Part of a small language model's weights.
Architecture: LayerNorm after each residual sum, learned positions, biases, tied embeddings.
Training: a variant of SOAP for these matrices, 1403M tokens, 5353 steps.
Each number is 128 + 24 x the weight over the matrix's rms, rounded and kept within 0 to 255. Layers, rows and columns count from 0. Numbers have three digits each.

# layer 5 MLP up, 1920x640, rms 0.0444, rows 0-191, columns 192-223
139134127145162118134168127142122164122097104152107113155140145125102157153117128091136174132098
132083149102121132143109095104163132123132145164133130107122147126166094135133127128118130120123
121067119104118122133150108125135155142116099165149131114116168107132166127108152112176132130143
148118147106115090137072145101113114175124130120147104109112132151136111111108165124122101081148
132098169111141136106130122123137142129160156108150137119160133099142096140150054078122178105111
122126141109156172163122138153119115125110120140113133129157170132185112123117125119122166124163
107085124088128081132141128115159136129176128137165174128103108108162103098118154163137149137115
107089133106139161132146137142116101112077125087103122129124130152085154049119144104148126109138
135156125139129119139142108121083116131167142101118116116124103132134150164180098160095135114136
161099168133114133165114110117112123122092123097157090140129129116125123076133126098126119122118
157125110134129114128081085091115144130127153156136096151093095099141117119114130125133123114086
126124136123105109126156141104136125174121137151141071134143094101143118123110157120154129161116
163157081101118122138090091124086117126092095135126129125094179117139063118131161108155104119125
128112173143122132128123129165094102107100136111145122121125082099127167138096101149138104090116
104095191105107083138128121114159140119116095128143137115133130128119161139111157102145143116111
148124118101154132149184123174113121121117114109106115154112130137229103134131119161153136089134
111131127114189076140087114132098128148115142093135130126133118100138153124098113142161150125143
144140043097117110117087124113137153118176156150077128116141096123119095189043131098142111141128
102164131162085170146097123097075137142154161163146130126147123109125143135133108097120145112075
122113114136106114145080109171113143131118114123126183138177094151139109124103110149092128133131
165174113126111142129129113117139117156135135153117096145110113107159151090143139124112152114094
130152116104115112140165131148103131129156127061135130176129127089126125092080099139094131141100
099134152141144105156127137127080133090097163111177159154150130125098119043164168124120133156101
126135130103104170150103104149143129131141145112123108146135154128142148106154111148125165106085
157147116171114169085135128130157107147155129135108128099090099115130075139129127086108101176117
128122160135162143081186129072136140172167173150120127125146149159135120122173154149134116123126
134134089128147120147118159097166135119120100103114175103165142144140130118098161129138151134124
089122092113167115119114158135134119128140079121130136087122170143089152097111102166143135084103
149104092122091145145104145099137116118083102126135105125163162157124149125138124091128087151145
120189157116094150184136117140167104127162160152110132140115122138118127156096148119125073119130
073100125186132100113167088119101149090115119145169153124116161096134176181154134098123120122146
119148123101146130113146127127114125105143119153138086104110125090119123151111104145117066103157
110141112111131135156165088109159170159134149112137149121130121104140158110068086109122127094122
171115084166112116118091180125136111185130124183141150100165123135113096135130125110135093142103
069088140082099157146145138113103136134146088141105156131099161146152092120103127124139153094170
169131123134136130147130112117089149115138136127103155139166186122184147108126156136123129152099
117123143147148103144142174157129133140148132130131088194154129121128141165127164134131119138102
140133124116112099116118167117105057136104147134138124140103110100141158080114141135120098118132
122159127100075119161129126119156146135125122111141135146129107121115127086161135116098129082070
170169102106111099104107120084112125133133121150135136107151157172108129103177059159115172183042
077147150110108157159101162150154170112160126131127092141113115128162138124142125141100153192100
104138158150139115149111156114092108115110086135136108139137122148157107165131094158133081118128
123078126140184134145175130160129126111143161089152108116109159139127080100054082118151110131149
149097130142134134200170139126171109107109171157138113100122140109086083089153113142112131112142
101104126120122136149122088160126137123156116126138167119161135149116087151127105146118159097131
108121131119141122126148115147157136177124141148124107155095085124119160130083067128085133136126
152078078109137130158088118130091127168152133140175137113105151153139106129125098163159128180177
146148156102135172144133118119166140121137152143141155144112108144160148109114163079138096140135
087136136107140107081169167167142148168128110114163151162099119152118131145109098096092116166125
131158088159138139105102164119141117097134136139137106124158108097122137117158099125135113098077
119126105126145194152150160105137142121136149158134103143151115140153145119127142127118156119112
129130124113099135142116137141100169128115151129114113099115164150125149130151111115113159168119
105144126121140136114106135156119074084133116120140138088151175102124119089167112095132135102091
128129117130136160100155152150147110117104150157135131109157157133114134147180105136145080136124
144130092098131137119107114120080160130159098116147137140157124123161166127103139085128114140143
191131129201127096150145137156127146096114152123121132115108128105186113151139112173153127138124
104098110103159114128076125102156124157135132139112118113112154076198095138148133126162105150135
115129127151092165094113125103160168104119145135124149138086121132097158157141119143166107124107
115116128139109126126130100163185109150115165176122109137107166130106156099130114133161109093118
080140116133129111130120133107117137117170117133130135139134127102148134094139107131109140110102
078132107129129134138128109101148111120116135125148141154101128126110153136118112099145150161132
133140119144135104095146127144154144141102132145115144137113127075149101133122080082119085144144
173130123156151117150110117150127135120137130122110099139145112139091098140127110120137120082080
111137162120116122119137127126121100112135126168140138085143121111194128127135123100115134154113
141141177126143119119135074136135174140149121112152129157109098121114112086119124170125156156100
092133118125119120154127119150095121161162128107129110166148099126147126107104149126130124135086
121164099100179159131090139137164150110152149101108105131096158097124131140133177206128104083137
128150145096114118152125159127121126103119150107117120144169081111109111143141111124132137135137
132122104096142128129124154140099098095102104128139106136131147145096141088133103113145118134122
153149154123096162148131170086131119119123140141134105140151116126162151109144151118110144117149
092100138104119146165112115140131159144142147151107114143150141127100107142097145132148099128118
084075122119120113162128122098136143129120150091083167133140127128131165130078120089135121085174
104089130089102097100091129156121117160152078108118151132148115127064119156092117137138102130108
101129135130149082081172108140111141139133111121141102136107110132128105116122135122157134152158
129087161142150110110140115133144073143158148142128101143120137090099123177119104139135122118153
190113155149166098120089140196114119097124097142123125130138153138100135128114148133140168142106
141123138116145128136152149124125109120114162147161098152104110138097161114127126100126109152120
141144138147166082146082165124120139124098121135108148095156167146148140128088179137116165139121
125144148158133135119172129160088141143124152127142137107145058083156109118124079119145146105179
147106110120127092098142125126106179114137145145140134108153155116086115140158107176106135082144
094194114118137160160121104152110070053151131144089070125145156072156132082120089064167126128131
147146129138157131118105131118157150106073134120141139126143080160099141127126139107097116164075
133095127113148124118157106117088136105126145134150142126097136107143109087152161153127135108113
143130126146105152146140105102137168128177077097165110097132146102171114136148149103100107114110
185140165196136126105141126124147190200110122073156127166121096112119151170111112146147133111144
155122156141152126097118091130142132150171124169124128131124142156122133144133127163141153127098
160099120124180152170115109165101113148149144136145147155171129159180085130140142164097090142137
133133114122122130159130119157132109126128135117137146141104122167128170098147159057129129131134
162131108132136140130113155124079117103143159108081109092145111154161122104128172131129125132128
154119134154142122131109159123145091115101133103106102132133161111146141075113136121178159167141
126143123150125141152166182135120112137142137111146125139147147088123125141108187108115104135132
166112089145114109101157149165108121113145125118128120117121128075152145102118170182148126143113
181113133103132107091114132096144148098109132131151098118130131083142070114121144151128087138086
137148093115143136171104155148102114104142165146088123165141118121149096125097165145139110143136
109107103158103133137122124114118162119141166122106129125134123116151129136082142176121086127146
115116143118171104142140136122132106125060141112114125109138120109143098152164136117155113110091
122097115118140117091152158100071141117105151119086092138123097101137119136114127141086103145115
113118154145170114111126096153130149095126134137121124133120128147103123118149110104114122137131
086135071146145142114093112163075116145138135115120142157129121107132119150121118101152133135175
143191103168089123188129077165124119133147129146141143107143148099121111117142145156178136095111
139154096141159135121166125129142157131104124142167106109110139153154127126104133141149129134130
154147144176126131163152152150074178156176170126131078142131164114150141111122144117122141114134
126154157127159166148109104141129152117146120136141101144153145115112132161140145131119119113105
183168126067065134120185178134147174098086122139148101102121115119118163110118099109102139201130
150159113125120110144129093181149137135138102131094118129147152118166139100137147162136103091128
097154073099128127164117165104122098154107124147120108099142124060100127094066115116141137083101
131126136136083124129158157131104131149130118126125111107155080123128120113135118133095181124102
084107155160139171171164141178112121153141134127140158116135124135164149107107144116116148099127
159154119144136123137155126131102119145161133129156133143131134104104108140128098091134096103126
118143106116108138124126120126102150109123115121148144157109115130130141145155101201125120158118
122145123122120139147113147145146143132160114077102126131140103133133122104113124153151143095121
090131148151093121077141069176130114137121136140124161112113149134142111078134159122157149112138
090158099094098111117100112164135113140130146125098094125135127127114117114130151099104138132107
142136123102131142140132105161102147117136071090157115122116113145109169145133114090146134136185
121148129078130139118125179141176114129140093172140160142128116153095125087152131138120124156089
162136141133128121117112128120115149139117127151139131140121155174128094130110105155105105142141
151140175185098177128158142126119100158084160123099119140128136174169121136142145080143135144165
126135071148134095148153113099149124129127120133139150140106133069162122151123139126106116086125
103143133142140096087181132084127153129144096132086094091140172130144143147127118130144116121122
137162136104115136141095147125145133118105115144154139132122140137151129081120138140125117137169
128109103164146087130091139138183142107152112133146159096110131066138160124111123104191084155125
116130119145149146128107140138128131133120108138133140106097092110136120128121089134156195134078
118154110123139095119140139160133155097143151113125125141126141157139096114125137191166127098078
129140147126103153108112143140136135156164102155158103101111135149113118156106131136124109119130
152142080105086105098128122111154084132123147138130102109151139122116108119106103152102116117136
118107140137111101129122121127136119154135139126129110161127110146117108145142104105155127153093
101144159171113105145139117130134147108091113113102145138087128138137134121113092106153132092153
104123153123089115126130126140108136101152179097159142135127111105143115119113076141128151099148
122089140128127138083173137143152148147142150116138107159146166086149136120123149128120085109116
136079074119087110111117131112090085129107123124111117133119137100154129147064121119159165143134
124133154126107133156111136167132140115088117156157154124120085157155141122117132132126104128113
154181153095130121132125154117109088091146147136127134176113122140122123140124104137119153141089
128124089132140129097113137111153148129147152101135149081166107089112071151100117131106128089133
120187139128104100149153100158108126135093132119121096139107104144158107118106181115101088149134
124115143155103145118113105047144128109129092081128110152108155144111142138116096100105131112125
091113112096137126082072100141104153172158146122122127143143162090097148115131107147132123146096
102112152106123147106129094127107198166095128124097101158177114103102159090135090136119136146080
140146149174078097102086122128152152101159110161106116098166084171153126137074097116151146083128
136112106142161171075154174130127105146123141146126103135121116125130200186142084103105165158121
169146149160152157131124159147128097123150123126155130150127114152147116096105137122162167108102
117109099155125129126131110155109120101120134137122130138145118093135156158121104148143129139134
134186089165121126128153165150159131157163136138182149108127151144122105113097096118116113175100
122132120178092125122120137107155116132169076143116108115141126109122102148136119136112092148131
128099122123084169107068127118114117131090120153088120125123115111111105161125148107146168106102
091147127115135105147125131120135176111126124137127107140118141129142103163145153094105103139174
147165144172142145157103089097109164124132159165100129117117137102155158152135166140119138100144
129085117165127151139132122179144159113115141092128071122114162151126143095122157141124136154072
105131149128112116136108139138070164129128135119098110114129170159129129152139139121104133169148
098120123124133132132081156152122163142078139115122146134171158135113110117119139126111124115125
115145168122136117128088148141132137126118168132101112151142159081131175120166124127159133127110
143125140110101113117135160136157119140127111130127093135169126104181149120111135103123141159121
101145156121116175114137091127143127136163114129152114083083138120142116152121115087150184078097
123124166149136116137101119171132116140129150102075111080167136157146166139117090143145150150077
171103202077112149119118110128080157142159114124159159148127118120103121105175109135134076183094
118091133147108118151126159145142166138134085101136125132132183110171098119147130127120155149112
140094133146112127117092099147118114111131173096144120151097177131152108103172112123141124120130
134115145157146124117117140134139148084136144102112120160118116125104131127137138109169128140155
149167129091143173127145139129150134151161131125135158116091105139130159085140140175138128137103
085160148130127096077113129124159117124116147118164137152111126144129110097085132156143039125157
089078136081117117084118112184100091097119146151100132171122161143066137158140115118151158104093
143176110141127133124119115147138137080166154159158169116094148135087149135119111153134077136112
131149152100144114176131158111130176109133123118108139144168133143137086107163111120099163103116
119125132142122158126138139127127072106111124129177082126089099136118116170122116138106158157157
121157103150125134087117131110122124127158161175114149163139117106150142132098125105129131098116
120107130117108084094093142127135148139127097079123158138129080136129114111162127152098132138125
125133134153118116079097100124083098135122118109121120117149071170115114139118148105154090090148
130131101155109124163125144166169146148156124119156144113084119145114109138142133107146139115137
109114137122114152137124124102130140131073150149112093124151162104153160129150126116142133121107
129117084145113156115082108152137146129142131136139102143150101085144137121108120068136084140131
089126097153111140116120141085140140133153122120169117134179189102115105104114103113128162148163
117129108150127148111122176086158178144144142165146104101135115151098132151119100112168127131146
087134103158120118132127133130092115097114158146080120106132135132135136142145131116128169135178
086143135112116081112157152190092135156113100167160116087080171061159157162120171080103126136086
111157169166149138097097121156130116138152134125109120145137119104153115123157115140107132152159
104150138127097150139096091101094142109104126119091124138124097120107150136159145100136077153139
097117178167120125167093116155116135140109172122135145114142129106131145116105117171120152125151
114122180143081109104097129205127123132156142126109124144135104133101102153153127152157127154148
155154125118117138122134120100126168115091138181089111101142143121150137104113097123170121100122
160108104108149109123172125107121094109142136086080124130084062150154143150144124153139127089184
108122110095130142138122127138112118114116141105130128113150131105115110094120078137092133124119
126122158092172145131134103143097145147142144153112145127120124126094119110115138129071133138183
129106086129132126176139156094119126132145104148099130137114171111108162165124089064099110117156
144130153150100152093175128118111125124154115147125156130137105117141116151127126138134114117100
165089119124099123115106151154113094075140115120123135145152117144147093153093083107125120135118
111140168102112066145142115105071100117127133131116154138123135094125137080158135153111153112112
124108112099118099140141112109089145108127132154105130150105117167124154121128137164109129115140
134122148134183132132098139163143180143159124145160112100150102102161128170132127099167144123059
118122111118115147093123094139147156128089135136118146156132083164137143125096139131141124145113
156159129163131145141192121128153133123093111138120128138118117125161158158146083144120184109172
171134132110146107126154163117137131137117105119138113141101132098128099157152150127111115129087
114118124096142148125147132130134136131155180134120116106157096129108132118134167113137113113142
113140164102133110130150139116140168083132151125130144129109139147097123103108097151132160125146